Part of a small language model's weights: width 512, MLP 2560 SwiGLU.
Each number is 500 + 50 x the weight over its row's rms, rounded and kept within 0 to 999. Layers, rows and columns count from 0. Numbers have three digits each. The size before them is the row's rms in percent of the matrix's.

# layer 3 MLP down (transposed), 2560x512, rms 0.0775, rows 1681-1714, columns 320-383
091:625573483451425553557445490523480445531535499449425559526510487502509579464511498518396548573476489556442536534440538515516419544458575468471474500467387464583494518435577500519497578471499479
091:505536572481409549477489422485482552459550496532513509418480560471470487431453491496456528502439533574511463447491392414523590467536506529556392489513484599493417437527540520498473479492485490
107:461446467526564484562513473500477474502490468521508457415537436487458406501528507435480527515448479467525504424536518438480476452513565568463480461492496503503448409555457473528501511517469509
103:511557512433473468488473548502460363573560586485490482430439453416475529420525523480475599470561550484492522560554500448436609448423568491479475472439565434477526499553509560504479479408491473
098:479539544504506594551561531468442518479491427456530540479450468507483501527480518567485489486435460473532465502418537503646515469420518594514477554603521571496537558490558605474481533554528597
100:473612426487471424418533516448496506523532536518547432490472456506449529475529607458492415476536522499491590446540564507505454442500491493595589443469540471597522664497506588361476565498474544
101:416499533512531544527544529527500528554518535525493497476509494534527543452380524465522546496492518470514412454531555538474587484460497475487472586578450553489532488488490482641518572535562525
101:462557514461555441558569541581446509499490458550557539497552411508524529527585510470552528580514490527615483550490560541559499467534408516491490464482553487436443515444525517523573558410424550
098:473492570502545471545377627462591452550453473468426507508470454644457565455433401524510545497532469551495572515519511553521535509482524559431383373419507404476552388554514475472561472455604525
099:452471542540479561559524488526549522588457425532490586476444515613447564602569530474622460526459515422480501539559447488481477525383561526492469473565507548338444582546507454374555474627555527
093:481515446481459514503532512464548480485610448586450521538526458584498510524542516482554437421492505549493558546477527598572531519507490420479472504521419530461421548522540524453530540553592435
101:486438607468401474509508464527572444532476571558564493571505496613481478480509440507541596492442487529486473503507578459548503522529449495499496511559428552424448428439507511542503519472526595
099:543619506450510562484475601538565459522505489540471555563493481563451542403503501492532487566517487574492464503509462526520499440549561520574609535414475543440483452503501558433492473554523542
104:467448471532449548506475570514517438561609426572499493519529507550528592474596642476472535486435515531447470556412474467431459451513534499572422531468465462482555645467512430530477458478530431
099:619534507511521481507484572571496475447624595545540533482516374499521482457484520562565480509523415506489473442528482601512496445505428481491528555501456508399461457509537490412407605490562526
095:615509533510482475535532524633541517437549534492534527518396485527498497505416535528502473537493446490467500510452436478537509505438447454550508461518535472435488455478538486489490531522479441
103:527481436508510608507492489486418548477545509534467577635553494492484440439558459497516549506468511500594517490578547510515524396539510492512453550428523613465483485484455533528556452478522469
102:517528489479527516468455459471522579507557449489518444524532416505483545487611506506495496474469473514569501511522515597509592492479489417500464486494494575474516549493549504341509548491593437
099:451498484591481519493385529482546592593433476527634518507616521462416589476519523467397480457559508500471428564454545443526459485465516555506486496496488401463580440406526397432482524526575511
103:495508509501540572485453526504574562422490449456486536504508522409526432486542503401503535425486394430510547478562407489471553502592553444454563556561549465545494404584529522527445545580466468
098:418514479483475510566505524410488444547464483530533513482596471461568539408508483466484520519538638494530423504466488444523491504489569556526451506437542490421466576461468484483501506460574362
092:485480460562406579528438486563560518555543495432451375525492521488518413559423497524418489485439500520517570441542499419488481573484454499497461483523470548580464495556465434537551551599511453
099:510536429455459455553418479529534567504497520457584437532618395512526471421478545520517469569508478493534567506478490418439545528463519510605594561518510448417520539585446502467515492550550552
092:507578520514424457466445511500602450473530425497525516564563551403467523563463383505467457471557519529509479462502498556611536590476498396516447498455544454552554514531493604455536414586490502
102:531524494494503410490476520544603511385491489441504535385541432514442531523513431571503483415469527551535536677494573459530554497535429580475511535454589432451484452411457475471533469505505527
088:514476572487562454543486531534442431451505491506538451468482552410507448456484418488549460501552436500408563509575470490490436525440484554550467555526500449502460557457548535483461496443565435
093:439524534430497529544491505439476554488575524492505519532420532481479480508543531494452520542478473460417387547493537519468468433432605497592585436455489534522477525485518481464551555499529432
099:441423552530486518482487509482535496504527475590547515538494586473532481509473536558491515493539556451531520560431507490468512506436517566473498578516507595606455487509524566609483457434540441
104:453505582452519500444573496549505442533525518545402572550515470512427509509488477506518480527546497505514493536472511541446508525537533554429567513544498449493498507442538579486508505526462518
100:668579481535390541546524504513451558506512481548489585545511467434475495502609477541474457463478490587434504525413470525588552508456457487471515528465599488504506522551514476427522563373496476
097:514512501520528521435541479548489590547485537406503490476450472500499479476496427541413532529511464427536451407584594536558466575467460570569463499475551525515423435491680511606538531432423464
104:618467482488527543572524473467570407556431543458557469521534483509472467485563577510512475473516591461486388475535622545435529451543425550540532612509485478504483582495503510490486474506462616
098:627594528516584455515531481465536487455464497483497393488509617577513484475564534504543496424583429540493494483540581502516540451590472475495527470487553511591483430553564471441531492484538505
101:517425530520604431435521519432575459525564478489463558474552471512581577525547441552547432496476454568461486602499466552455516527593542476538455561479461544522509471524582456462531462509456536
# layer 3 MLP gate, 2560x512, rms 0.0671, rows 1682-1714, columns 320-383
099:502518474470477591428534526454459447489476515489490498421517535410493452518558533454469410454443462476439460548414576480498518544521519496551556534546513514619512458565489528492455534536554540
106:439530540430482408466477532425529477552545533540580606541492532560380519470523482536489462406467507538532490526590502465430483485491485481517505493524505486491522463517538496559497537530543609
098:497571516453550466521577532500502450425510462558441519498609569521509510468544503397451518518649494485465523545492499520495437474516537447507420494485514560600409413505520342529515479530489424
096:571535481476505351456491546431528462507483590533505483459466491443538476438625427453556542487500439578577529467579408491430433500597504519459494515437448488478486431565439477531456515477597481
099:486464504513420556540533547574553516514377388530506482515535505527478423503527472488422597477430505471510419454530574478562567506462443595567534565558424414480551434449426489599561401556525401
101:390461485538569570524519460523508474475389457503506581499492479481469422477577529461531532505441479459540542582477492540538459472565426450612489447518568579479436499499556642522455516472459461
101:441538463506502532515593366459479506515426514500481473555378521393529552427436437403481496497439505619395514455538442482413563422540558508529460438484522508530510600466508450469517536571485389
095:488592526500539473417478479577467471468518413361533556495468506544467486517580533508529459493508546480556522543553492515525474544569529551482422548550545445393545465457442540419444503440585435
095:464486493457451437404527477584463521500463532546501530518540576456567513466481484489447505458489427481480501537471490451530547512528446476514556493455529414509523442564457496561580471425505554
097:592447451493595533463426433438499466565492450452526490604495462474435420533545497442499579509470439613488533492532405550577480516581497546550516553447366502431526579565443580452504494448468564
099:495369504451405561476443528538505538493504444473585466604521514591478469565480421540462500613474593487474529558583556551478522475522361460512547484533520471572498530589453467497473504510502499
101:502607466552525450637393480484590539486485481625595523532567507504485513498446468504516426598496531553546490480588486590523529526434467500455484492484509472597494463557530610520555550449451551
103:494490557520545500495518473479549537493484452478482531510414489491532535530527561471508447485563543502503531445508506551504543456561535530581462556504373453522538464503509481556501455657537498
097:606493471479528547502432481554469507485435446486566500570596508524491549502464466549555539339501608494471535451530559526451543445367442400435519493415435578412468444498455548494488518504462563
094:598498512573480510556536511534551488587551529569618586542420526445502492515486512593387458510467502548420479472490503542489508475420405436593480465573413424434424539573519558412467503503424447
102:466474483508449499432529505504561533560491476464509483432527516463523520547526501518480478520508456670558536478520526473546438576475580502605546423531480521419517505521517580486506444510493535
100:512478448505465476460464528499495502505491591537407503592470468520518536500440564504570572503455502540467522575406471526526476528538523513457563515467518495483484475556526510522463375409485543
102:524476547396465495598494526538467381479502529506440484435437482539550531497474469495545489493494429567538594529554404570511490468508601479480510478486542531466382530564428524563407480481458518
098:547461563405471580505511553533504469485484617489419504411547534522517473466489551489440577517482574511499569512558499502489564483536471487458365585518477467406420549573480450475533526500416450
093:445519450435510437533448584456379449577537492470569524534534601523506467518498409478460485547545542514443510592433443501511565455453501539459494446485529498482468555574551435518494447520487562
098:550568425540486480515453505553510501532535445463516452493584503470455451547523519507478484449494522489530516462469503532497565540486450633541453501505475461582570506503533478539529534462501473
102:510449460444544446569480480363515558522642526499488477505561483526424521450501553521589522586484538544503605428571487497459380420495570514544537501543447498489549531492492482405597511458534389
114:539458481487503451539526457440451579506459598512521507393437442537474506525531529415541564582554495465576472463445506505404501419500475493546489497549438570465473502493485462509488479501619382
108:486484468548504491461532523504539559516523515483484448443506421500524483456573470539435451561497521447586536413530503591571442494495591432515532468528434548578475392534476500513493534600557468
107:518571451550558546480454499540597478489458542501465502435458535547464485431399506544444521455516486478498536488442473624448559527407494445515522525503471488516468536621473569488545546530459404
098:502474490530496495406509498647426448436540503436436504532535496583456515571585630465541527511544464471573509536563421470506478544533633554467501554512537504426666502489453429567449475507551435
096:532502534509422407506475468484491486463458452571474537369462456481481530518453509524424555530568441587413509478549470549523563502427527447549494489521513443507436404482436550501445528493545509
100:487582439496496438341511477445598524472598454491516507543539456379470473553532480537495435516457478451499470571495493457513461546453608541450558522542481492504503517423535438504533490383504486
101:615572518537471497480517520459557540488486537470504484561568503446622518522555488604528444437486489448493489461383432464586469449481483417548510409530556482513493519525527436469541521468530570
100:484495465480538505542537497491512373471422494578554391563551574525533511426498512480562545513534481528513509562538533478556501501459561403525569548531489442519528404485573459614514465471610534
107:476508516513444463493491502518495500475517454514489426433511572522583506532449414553468448506448515506460518499576461509514460550477466429509477508529568513466450462486496444383479377558475547
097:525526405556473428484531544512600510418460562515551520493571499510472481563493541568497478454463646468575498544536483486523575487559555516485474436409486492479598559452488601536554501560343506
096:421583501465440475491499507554476439558451528485521484422550573599393485369540534537555515513444592477470417453463467526534485445502521501467503576489458499408586443482482559558427389514547533
# layer 3 MLP up, 2560x512, rms 0.0666, rows 1682-1714, columns 320-383
100:498487439484479505459510506467460458447507555465446493461468525495529539502505495387443519522407428510510487539494611467481519552544493559496473373505485455520587454458461500505512579512442557
107:434451479457514422554553508401425510627515440444524435525429454521504521595447537524520522437471447429502483521566480465454465575457549435473473513522455501534456497444431491528465498449568471
095:505467451529605522415523525495447491502452381447542565498541519504531506459526514515545513486412421449439422539587468577642427591564491481434501562502524513473490581619387534487435455529515501
095:561523548453417536552463483430530498581410482401493552585449538514478514570441466489433506546449454560497486463510522451549575483372507495597493527485533587595511452522566601501492617479527563
099:539459556492411463447566470535539484524492513491547502413473457432519587490547453546531461493495557485511415502553584534457538492485491499338523477534491472438518523440524412403544490485490473
098:457520519532465563585469447443477507460481541592531498397504546484574486498537439519487428488431572430529510515599432474456514469517481506521406547567451516496445431502432433523519550544527493
101:430568553435528509531492474502557549508478470488517514525566476541485474499577481507454527521554557400485477552545554509478478516457562494376522554530501532469443559419475456599508492530555429
099:489543549456567615509496523516427520454570551502509575519578532545436475508558575476418511457486517441514474536620498570502441487512519520539497586556546457483505505398467401499441475521428423
096:497477463581604455520467545552536409559505543463539484554466446492577471408515510480557550467546560373548500462475530526535533532453519490613534419522525480386408467453507463482486514485497530
096:488523437545625489578425352411487351460506438513477481571425454571535484572487455419440501503531470593502513573462471516525548527534396348517513540497347480412454516541509549506500476450555580
105:523519492438462498451480507493548501499412546512576519538580544611444496402515510451436528416503426596494491532568481388527492480438528423490483480543504526513434500555574516461513490485421535
100:564525486360489462472535493519526524570545490547483450492560484524459513392450502403502518609532457443520452546488514597528509478424539531407444514551548551576554575527495528504520413530448514
103:461474460509464463546575561490440455485493450562448511387438530554534535532589533450533493574506481505469460496441487540480535480568574529513559564549408497496551452468478561628491526577454452
100:530549543462459559543400484638472516571456554435503546477595478538451534502479432547403478433543497489531523541449535543451477496434458539416499494451451543555445442486507494436452613513460492
094:573458489577501470566548487526512559487477567452630475473507363516551538475428415480566500507512445550513513475392485528413479526456369490496493486548516483498609451480536508455499528483511501
099:528413425529593489480514517477487503461498519405493563531546500479491452465549535401499426462527534399511496489538451465579458548562433572500596526484472610432515482494527472475514504414523525
098:492481552507529488581510404368521463440470501472540407466461569438420486513551507517535469522494440511531496463461533464526452510509546471598489409525524539530519494538533563488426454481383491
095:455464422551461499432453467434484519525578514518501450498538540432512492469470528555509502413514534600531527559548481514554465574438468524502395497509514433499564533511502507461426406439480539
099:547512597539494514514462508444489507374518423533428439562516430393523482507520479506490403480387416437523533610453390552491446507501592464478501531601466473433483480516508534580449628591523406
097:425429520442435536609533486472474477583504420558530552507587505546500542487563474430532498494481541461430399587431533506453502537517526521472516531534621523482497511459426480518465529478530471
095:420595530547473504529414551536565522438497523550480441506570477398459449508568462558430497537460499447459530453486551544476504614446438509531501521506520458480540474470535364591570503606504499
101:585470477560489501560473504547475456484427515516505550518453461503488563450480520425448477500497530514536522471519522629571437547455466482433575478555552438550476533552374450490441537502413433
100:404531481467528466457534593528573499458494490505547446538535516413465541474515445533472402486525544543491456541452458531552487489490545535414493553433501503501599436422567544455469499530352606
106:540549499512418567503457378484531505455520476493418579549474453459405465567419524433560516501472490580485449542473509538467550514462523640522450486490568521464543479535535526464520488452437586
105:497470495547505427456417470541435448511543481411549477522591465492593437517451353501505471520588401486570462522554574366537509450473464495439556550515476494533602454536608464477420455470516665
094:469500503523494477445436455487468502439570602420484545555471430554418579499551567522576550465477458524546461514507457488456437548453581469482529472491477504470572420519533486563512529504565381
103:503582427467433516544543512481553507504506477531431582508452466478489418491457568519477485433536520476471491571382465500551567515502544427420401548464473419474483489531532551467539408510466547
105:504527506536482500448563466527458420504506536620453509555487476514551535470455498558558487350504542464506504480411469482519517519561485483444507498595443430503462480518444548561573507432485522
107:522527482503442535460569514527468595535517473481420551506519453470476484503487495585509430476551470433480508418496423537525593469512412534481530408432565456468567532549536468472553524406555460
095:497463482466503507426506549511508417516588553471530530538493507550509500489554536509444494432456417480590536499501565556396549492433552470491471505439535514462581546435469485512449432521459476
101:410541633582473527492544467449545454484507462516599456501410507484515515532603472525475376502521589416463481449513431548467451545532496465476476502485532484504497540462448480502508590608514461
096:546452467502529521539540460453469563498545503565465469510424489473504481551451601570551510545586432496515468554537537524482544572493496539462458497578541532487315537492559463494433521440523552
093:557462492528516543474530536566464495505416445569445559529476433481492628441492541460450488583472558514500528604511580569475499505525605463514596433489473440520476482434568509485534422483600452